Weights of a small GPT-style language model, trained from scratch on English Wikipedia: vocabulary 8192, 110M tokens.
Each number is 500 + 40 x the weight over the matrix's rms, rounded and kept within 0 to 999. Layers, rows and columns count from 0. Numbers have three digits each.

# up: layer 10 MLP up, 384x96, rms 0.14, rows 259-383, columns 64-95
# down: layer 10 MLP down (transposed), 384x96, rms 0.0347, rows 259-383, columns 64-95
up259:454478457490481479516425544425455579521492507617521504445601473607525507500591519487561450466453
down259:527455509533467511531527576462488538544480536488472523483455488507597483495458508489498434482499
up260:476485488469516483510468481520537471533480573549430518465568429529516508536512427540512519549521
down260:501534482583487486492433513562516564508515543483432495473493459476561529535519516538521502419534
up261:483505517440504457539415561428557427595503521531531464518474434572564560488549484529507472504514
down261:468542487486528431498546454542478456588497510427504536472546450527466516497556455477584486470516
up262:525489424492409548497516467452510488471474478484513524473517439525514511461526466520432538417496
down262:521436467476550535514489467521450510535540481490467547493446501513485508487529523517427567530420
up263:541500507475516479487534489491547512488527519467470540548492406451467558536509525468454434476506
down263:505526519536526464459500514548497490432467537493509513542498388556461499557509505477422502520465
up264:517505535483477503445500501461464509536449486500573524504502527462447497505478492604482531486466
down264:518521411483500493472531461555458497452432517471508451497496474507567540511543521504514483500482
up265:495475554444550535495431491576472533509488524519504473457508629469466484481467491396447465480467
down265:486490484439481557544473438533506498472475587479501499498452524496525498497516454416387509488498
up266:555483488463592490535522527546513403484437527510466477533521511523484572441515455420438487496536
down266:475516489460496486474542474497510573510548547513610510492489488473420511501493553521423531577554
up267:473538545460496482518494485538503436552492506524572534531472537493455467535579471430448500503554
down267:425489423527556487487434467501491514473484458454457508430460517528510470538512569409536443591471
up268:505529575454578550535582517465411508476554458475502553427425480479489531466502462526452552517495
down268:482458449506508553503525494478556488516473535491530493478491546541458495580585496501505523492469
up269:505417468452476454544525428431517556481563488544533458523502463397571536473478529487454486559506
down269:555521521498501462503503548542446440491454542512440492420527564437445468518553527464483506483527
up270:444501433465475517501507546476511491490511447538582505393482530510567554523465530483526591502583
down270:558521515471472557499504531476494481513547598488487503501480512508462492501529515484495518496516
up271:473468563569487490495587484515476488450559493395479544470496529474463546595511475440470486488534
down271:540501499554531469493511444472498503558527391519483455587514395497524536443510467527521470532541
up272:587518502400510542518409546512478591492520461553432609391575566577516535543526534511434539451524
down272:453470480382420487457567539522515493466479520551488522442543573430471579430457509513531554437523
up273:529510491505520472510501520563450497486461496478471500520548504539471554532531558443483462492539
down273:532537539554499512507483540457513494505520452505517497468528482502510493456466501504477480530533
up274:435463492543467474476473498501456440501465513467539476494523473481510472508522546437515456464507
down274:561533501447498523502534450494552545523536470566490468506506540478464523467504464579443530534524
up275:481502506495509529476539524525509438514499451496441507527516430511554480523479445561438463487529
down275:535519531506541504472478485480451508536497524458572475523477444515475502485525538440498513449456
up276:525520542510444462540507520477477465471470553465444494501465497463530445467522471432465496453454
down276:522427496442518516436510516507472590478563552489482518412504512496387558455506546514537446513569
up277:568386503436536508455517479541510476514519530495551489449483478541505525570558514491503540470492
down277:499528471550521493501443509443468530487499574510497447540452500418521499531514478484451553435497
up278:515459559458443476494526416439541465509449552419531465505449481534477502491538459454484464455548
down278:488602483509447496438467498478419482525582454516478516528515482496543495527459536531527530443453
up279:452491505456466463456501521512600540505520431473496476487547504478500528460535505556493454495488
down279:571529493512524502604525469455453462530513571498526533513503488536489464571447468430460482572473
up280:520513496461505417591522477587519492433558483488490480456556567393419655507451496469423479479456
down280:620543540410535520548381469424466512477457504462478537456504478546567459549479559511560531525509
up281:485479538475476596466506498511483527466477458521440507465460558489407561530492457486512533538592
down281:504543444521479408531431535504559522475484610487522491479523504529532435468597552533561531448460
up282:487496462441476541560522458479516449480585443446448523512510477502484503535556476380477583484512
down282:495476494473470424476498468552484524464478518532433446565511503410487515521501505521503466505547
up283:498543528426464482485436446498555499486473577532515566534417532542527464560445488516532506527486
down283:483464476485556549400488477491483460556447525428502462527540463359520560503556535508476468426477
up284:504556546551521475483520514488445538570470439469557488498464546481521513556533506556498527538471
down284:479529529552576432551481463492441528462510486529472552487451464420458397560549523538512461519468
up285:439573504505565523479544511442456471449518585450507474505612444402470503439502500483457442505462
down285:554427499497505490521520551572514485528422535553515509479498513506562465467533475481528463541467
up286:508439439556486479513472578444478553553506419482514486467530481451548506573516473472562501548481
down286:527542462451595486398537496507500480461527469478520455481482484515447472445516546584390496507513
up287:514460511560493465546535451513494538501522507533440476443536426461516409480470585533501518505516
down287:487538497497481509493482515497500522507397500529475529531447551476464510545460447489474466536478
up288:494507454457509493670476557475474456516531476452504487456527514490446503483564456480448528555480
down288:477494469539405472508515488496354460452553487460448547559458417541507497513571415479568444475504
up289:457517477466524484466534420530506490495440469527501506494525475498543558403479615501489528544508
down289:447489524514519538583510475493559451577518472440469515473546549509449440518517449492516511457456
up290:505497536458460483444513517505500510514492500518557450435495465498522477548452544470476509471509
down290:535466433528522510500515507513503476517477513526498508582509502505569514438499473459548450555500
up291:495551480547473468436503529509465521533516557552544484519493460537467532488453519535530480514519
down291:534488446470491519501484491483570469490527451530506535445462578490477520502477572512473487527468
up292:568532453456511531467522505510491484546505509559485397531414523572523502529540521495499516467555
down292:463523477574563481476534503543472537490499513521501504456423483524503511481449431439495546501497
up293:491532478527502492568434463505445482532452496491507530501443449606555515551546501508484482552575
down293:477460447518590495493493472454492538514542552533532486519562485491578437506546498503516514555547
up294:426540521570492514544486506474486494543458502458497502424551571505535536489580413482521565567448
down294:502584507493503506485558486502495494580481460509499504583486467482542573535532502556478449518538
up295:493505488535530549477576392476470454496542510529471518494445558497476542482446450467463584456392
down295:467519483511456434551422448464386434435484521491554475459493464563520417404504537432501497503548
up296:432524466505450489454432440458523533529504525531450509458522576463529478456473482491432539479499
down296:517424520502472503512505508530481463492485485499542479555524450493520513447429490505556536510509
up297:532574475476486461542521509530407497494414484507520509465498545550518469502487490557500585504460
down297:512483480484482521469461473462478484521538488527487492481530566488469505461480492535506476543533
up298:570510517548590492520511552469553479451523407442479474516559488466455479448521576502494471507456
down298:475476436510482527450510449544472550545505564494473595576440525541556556589459426467495519509567
up299:550441579492528556500495484541451534489446532471498515493575503542510432508584549517528573577519
down299:497537563460513536509549572456442469531471495512470474492416596483477434552509500472486476443487
up300:554517518503527488445503496576439488464562478526550487491491505545536536470443508469487456476523
down300:547496585481537482517517473549545505528495490468509476416523501424537460567545506563530570510488
up301:459484479528503545473565525491553527492474530498450484433552551440471482496539453572486515510503
down301:506506535446486497500434460456442528490540478551481476523427481569478495510433500546499524476473
up302:563547492464453507526500481457570549532519453587591403525455481480438491455509443563494502473509
down302:495499474543483520478448472456428425530522537425488495503454520528562547548569491413495508453505
up303:442480554476468504562437533439516467458487406522506480427555497492491490473508433508467577598402
down303:504443493460500517437558505571485524432492508513529423535511431476528507490507540493554519471549
up304:474578495466533505490508533428515534431556497486520487469526445464495393514521488483496559433551
down304:493498495493571431514466497544543545456478522533513479444574491501551433529461514482549508484508
up305:572486514499427507518579478533484420506532457480502473552457466527426548492480461509526481516552
down305:571465493533519473503464448473484461481517522535443511425437501528550480478534520573460514445469
up306:477572606566474513538540454426391527498473494489548487473456470550540503457479511518470523495449
down306:429471537489474494498488552486476552486569532501476532459502517497439490508414489425455464534525
up307:462401541489507452509440528529499526463484494481512565525437588501489462520452569496445546490494
down307:542591571568506465502589453467539533573473482514549530530443478522566442590557503574448523438514
up308:444509538545524525497517453515490498447490566494443502488514478494576524512493541501480499485417
down308:514465524432482461432468451504523585471504536508506445502485423482447575446495512542433473535550
up309:520475533439515524501499527504488506532422486573531464452519547499467529438490499426454555533544
down309:516524503526485483418465483507493495515504527556488488551483480538455517482524525485516425538523
up310:526542552528487501432512515585397464450575424528479523557474467507493462541499472412485499503498
down310:487477557480600475539483382528462505565541457485462495470538555573559499481492521515489473524490
up311:480586531496461513497503535435522468528422526504496521470544553420468453508534486404496552572493
down311:457425518538525459460537510509453508473448484485490484460535418491494567505461483513471487529522
up312:497493453513468493508445467471542461517448480489476468512459510542553468479480511456540470493518
down312:520510509474462561432489442554536502528533571437572449543469479497454489494521526509493559548483
up313:430445506519503546538546489449430471512468500530551535469528491531416490524509529503487504497536
down313:542508496507552532427471504487422485436485474470480453457521533519444462508484506470477488464496
up314:480468473501473470469476545545556503472514552488427493414511566481400584453515509515460505481533
down314:504447551519486524551491523502471526501573449491450466442500438528487561433523537490513480506459
up315:482541504552431457464543478552424460558504409497478566458503376446525543481498545446446578393557
down315:462472536515489490547435468552412438463505529383457415511520501507551482487476519524433455511409
up316:548502568570550478457478443465516554507563516505489502423437507505500566495471523455500527438513
down316:451483508509517431512518469462477562456465522482484519563518453494566483506556518542490478501512
up317:507472526446509480421452496412507518566528522528508486477482564463503527509494497525483518530515
down317:560540486530443544491408533505458522463474577498508464584484415460510512535473526459493494420528
up318:494570560455537487448476575481535488475529437494468548521486413534515510463482510462450538417511
down318:519512542505504500470473550507487535457526519563552549484453446518576534528487534516510509471503
up319:534565499506446523482485458497502541496530476530513466484402457477557586545453562518557503529465
down319:485481543480504493534428515500491472473472471476545562522473464558468490496456515514522467541554
up320:451516545444527518512486545509559473524499540524440479533438570558570479563480503522519531548515
down320:456533442529506488530550427487475544473555526509480485495564427514467503494483518457534463463545
up321:464565484464499494550523493539567480520552409509468459461550551466480480472566559534514464494540
down321:470516412471497460446468512544490458487517439390471516434511518510488421494474559561528436510496
up322:530542410492483475418517460507444511467431540560506447475439476471500491485489553503455525476492
down322:535531524504527457554492481487492530453562493493460495510509455572507415475446490496493559540521
up323:510485533486587595427518466541465517561543432510511478416513562540519476454419550462525563471562
down323:494536440472495431455573498425482526530431515551462501422471529470541485511516481471423537525496
up324:506501507624562482492522488485572556441465404543550520449479504489565477496464409497468550474498
down324:492536529501510484495471406472417513468538449495458511518531506490442540544517546567449532544490
up325:579466502541449551541515501466493483474460460536530496537510519405539567517429428549444487493553
down325:506500481479525473522512475573444539557504480461546452490497488558463498470528491419542538498413
up326:477442489494482475504444500484549459432540460459452503465456484470520525462538527482430540483525
down326:528473496534534548468456516487546505527512506484518465496543521575463515542430533577540503539494
up327:525551503478556504497521480508545528511482488472507500544485406476477504550460529495535500549500
down327:469457536548521443522434560505516446538585538473482409512488519522526465510566475539515530480505
up328:476477512533555585486476467474474561430520491462512536527511476498562501547481456431532519464496
down328:488520477459415463497502499508550527519471541519497526549495498453401530476518524550473532486522
up329:527519459556453544473567460486470448461493497509475458492523519505512525490435525498396549564538
down329:426539548471492464499459501454514525499507530487528520483510477461500487503543502471569480411540
up330:472498480504517467521535494459473567507500502535471495425516531516516495477496585545476477528521
down330:515440526500553520534484492412479496529506527469545441500492441483521511467513516512537459496510
up331:546473470461499549508515531419548612490462454539490425519475545529514484464528506500418512464495
down331:532511510467481533480490471457488513480539501469509491430494536462534464480505497479527505521479
up332:469472507506501539510491514451561417547433509481509486508503480494475565506500455495520446416495
down332:501515508537485464465510521490482505556533516570499420542514527449431461484519463501539476410500
up333:483505462508467414492513501502461525540549574488467523510533444535530494411543497522495498540496
down333:501525538522504526491553473497506519457524488483515494499513534469514433502481476513519515527489
up334:373539482471468470547467464483593510564472528489505540460553508488477492432542516483433547518425
down334:571504534456548509484436519445473556572398492496545614511514562578509499436511537523586540524531
up335:577477513486525546499527534502520489481517511530494535542516502488500471490444427461481469485480
down335:498459484514472469470501507479461538464517498490518525500464483602458505552526518472507518478515
up336:530556559496548507517417569470466485488456519510511497424427446552547505505498550579540430504525
down336:581476497597486524519531460539530561466509515525482540543450482527473517451498530515464516527513
up337:517516576480443520458530473471486475541472506483479531468498470553527476476480496487479515476531
down337:507484459507443496498515426523526479510558505547547497485510566499485522544526486485508497512562
up338:532565545477488469449450430498471547516457508550504488467504513465542465517544477459516499552460
down338:518549513506467481507464486495474463467536543480548542514505462533484571587460551460537509559474
up339:486581456493479509440417527503503530545449572526464442585488519409498475593541455439463502534525
down339:481408488421511552450420500456612520543463420497523521531458445496501562516536592538485486476510
up340:490444497544539503507527501447476438442567537497471522532403448494562510536463453478528473485552
down340:515524501540544576533496571491494490551588436493578534509482469531509440483508488507467496524467
up341:502544505546522543439488555483544523533513490432466460466433505485603460393527514473553549436576
down341:548475480517469451467510431439518563466455447521487367481487457465446489508506406555475484559438
up342:559448554502521511503443474498535509554488451481516542477472487543501446507355428498420496485516
down342:444538557473507465508548488525530419456466458455490470505507468521553523482476495496481459573504
up343:497515480501480512439528477501464523442427483500538491528480526509480478474449535475537543460472
down343:526554549554525463475469465452509488525526430487478494522487505503488490549493546581462505481524
up344:525552487482455530538539545497493513547558540532482515526518485543534502596483460467565412490431
down344:469488418496553525493404463581453464460562468499483435463454470556519508531546517466448507464541
up345:499525577487485603463504490491527601407565513478391519528500529513464516447497547517529549545516
down345:486468544514419480515484487442469582466471463578553487506485522532492551573464488430503452475484
up346:468519500463495487548548475486525453511472526512471457491450481589491567482459507473394479541456
down346:514520507533528480507510501499453480482552492513454486451522497452506425506553527487475496479488
up347:519537526502486477487505460547515572482515545498501517500546452532535442578453441438518524504482
down347:491450509482534502512512489560487517470478522491484503488489462480508521505472481558506524453507
up348:533541511502542529505480490445516541499523465515456489442533481498470514564521474522433427464493
down348:518480453492502473578488490535521488534503583440524494523476517510566500464543480506459594502472
up349:446494536495599476469539473428560563504505569464478475493488511537556525541520463473539512480534
down349:530523488446507531476521505568488493527434463538514468500525424515524509497491542539506478521457
up350:452482480542523426463504477533457502495589492528484526504513462520410507526486480486513502491458
down350:531534468569569485534501471471476490563434447518487542456490498475481492507508507479456514502501
up351:489513479452510514490555490497568420498437450513523522421512567476548485500419531498484551506516
down351:497505550482477530473520526478457483521481550531503444526527484436574460562435464489590460529499
up352:472569490550470523541463503516525490496516402394559539475487450514486470548508486547498507530485
down352:524497525462476477502574572495427478475567479525432525482533534497536528522480482390542480496532
up353:461464482467564461469487448529454397446461503426492464460489538451548427470533421465540440529535
down353:558485531466534451510456498535468430515452524435519514501465475543596473489463477423511542563439
up354:544475420463495553421486524556489528471545550517572424547425538503569522508501526508511513490520
down354:513510547527528509523490497532418520442478448534490499454527455495520536467421533525514525472488
up355:531507467426501528492575481525494446477514503519484426452517449578509528483435499513505560495500
down355:552477496483477522508482511474528547537541502597507491488481537497574497550495463550484519541521
up356:503536565483530527452567536462428533558494602487447532521488519409472454587545565496478517543458
down356:444506430543539512539420546522513444472552506511513473504494518539499458495469549507563434551465
up357:504521553500511494538428497583534561514505506523457547514465507516495525501625488493457515492430
down357:485516521466484528445520481467536566525523430486545439496462416456504518518509547503457500523549
up358:458498535491486532507451459506532469482511532568502483448530514473499483512477464457515525540501
down358:474459432521580519525457479482427499481469490522364509454474523429500518420460527517484488512513
up359:523397524500516487487534543512512541569518521573464468515466532486483514602547427510485474483495
down359:481489534506440480528404486463528581497461500439516573466502537563512411496459506468515417486468
up360:506462469445504527568537506548520496449484503451497478516521515516487465516485499556476622490541
down360:568526479543525525550519532501459492560426488495497434514474530453563515553550489538445398451526
up361:526482486470548545450472526497572495530538481504491528498467537443557470441481449478506500482486
down361:500486533477531536496508493497509465556461427441496460493485505542564584456505491545408487529573
up362:571527538556470455492454507501531418486492498503480613464458515527420595481427595479432532504509
down362:403492569537505494518453457531425450445453540481549470462442440489391468499492493459492552543562
up363:474431464484525428511466484489512472425504544422512501503508523517492426461566493509551514497544
down363:564493596569531547504536548540469530483493549505574453482512501510512446504490476551453501438443
up364:504549479533485493495477478554546476505587516467516551520481488538479450541516466498504502504562
down364:471455521475466457530469491456538516405465460464521545464451429641539482501506519446484551518474
up365:512559412561511535578501478560514427445483518520547541510475520474542459445527471452444519523445
down365:508555550498491531408559619559462496572456465544412493565621440486501489562502478537512488488417
up366:488522524521500497472528492539547457453481474524453459451566502477460441453483506510487524553480
down366:581475586526475548439416551504493461480484446483528482536474410500485503472554499505512487509485
up367:512477430473471447561540473467510444453478524537453514473512500518520486446437469432505435452481
down367:518556471513503545502527442532527524495472531444537462459457484482491439482503461495525473522490
up368:532536485476483467514507539510435444456469511532515436491519473527517543512483460482523523498501
down368:474498557492486518547492515511502529431515542475528540435480535465519547541466515515490440525507
up369:585494512515488564567436469451503552531506517541427514495521547480489462502495593523500395470494
down369:473384470445508479526549478534520476434477501434539581464495494526425495547501451513436518515509
up370:501524519430384479457417500517512469512532448473543429488471569457446558468522438428483553518493
down370:455514523492535513524530480432446525391510531502488462512482420556501461542507486515494436522493
up371:482490456423536514534576467477539534464453528475427454515467478494489487524522516433475436592545
down371:467550475510462466413452446458504531500528548502505468426520543403444545532435506548519520514516
up372:487582597476490492528482457480446530508485421512457564506425507488488514467571524506459501602502
down372:433496431446538484509468512505500551547488531514458467507520556568473556518469498420465509518527
up373:494485492516550524544459489523459507477478425548558425450513431443476555454462511585539553442488
down373:412510427426457562497573513528486516456529522464510578545517488471540551496442395445517420568546
up374:499529472522554540480530496452501539479534461438505496528466485527484479433514478481477542471561
down374:503506481511462522470464516515511442505579502452475404438567448469480539420535486471548501511488
up375:464482543533483587480493550478502442511420539477524483503522436464453528548541501554476463516505
down375:525513506515558493538501521538456498479514523516460430421514580467553431516530458431476505462440
up376:509475374459375498536522458536541536439616457499527541395529529519542543534437460516462545484528
down376:518532531484475582557484593484553467536438475501508477485502490538490456527492530456487560458456
up377:484470517511501502469516505546494489535451591528539528458530488483537516455564466453507447544536
down377:474482530550521457584506502482509530469507487561470463526536528510527463512488539498544481464443
up378:554544476482461469537556561536418513468597585583403567452583528467461489378522472481529519496460
down378:490432511513519475491507560491540540522490484451550481537474463498588483451493507473483515477517
up379:513496481496516473520483514548445521543479496532600504494445510514541477536411473494541499466530
down379:446452558503458515470521517469512514487558471482488522471499482525466551444583524483469518584518
up380:488582550522489540476455435520489498546511537455459451391424517446469540457473560459511549594483
down380:436543559480400546494465499504500501428507506510495548547548541619492512470566501409447524474451
up381:573525516542488523529498517436467539478497484451544494572479591515519502469504510485458513455581
down381:482501520485560456519494490470440501468507497471522541464498509477497548555473545482509501535453
up382:464517501448489502522498466451422477545502561531476524448512499488567467508594428570444490480466
down382:438510391573510446554515443537512465591514513462532508544522594436433409540483437468528485501494
up383:528471472530542577474525474541497426459537402546432530482476515536530518479468506576488516514428
down383:550536530584579429504491539439520519523516455487568470449464510463494469584486452467494474504489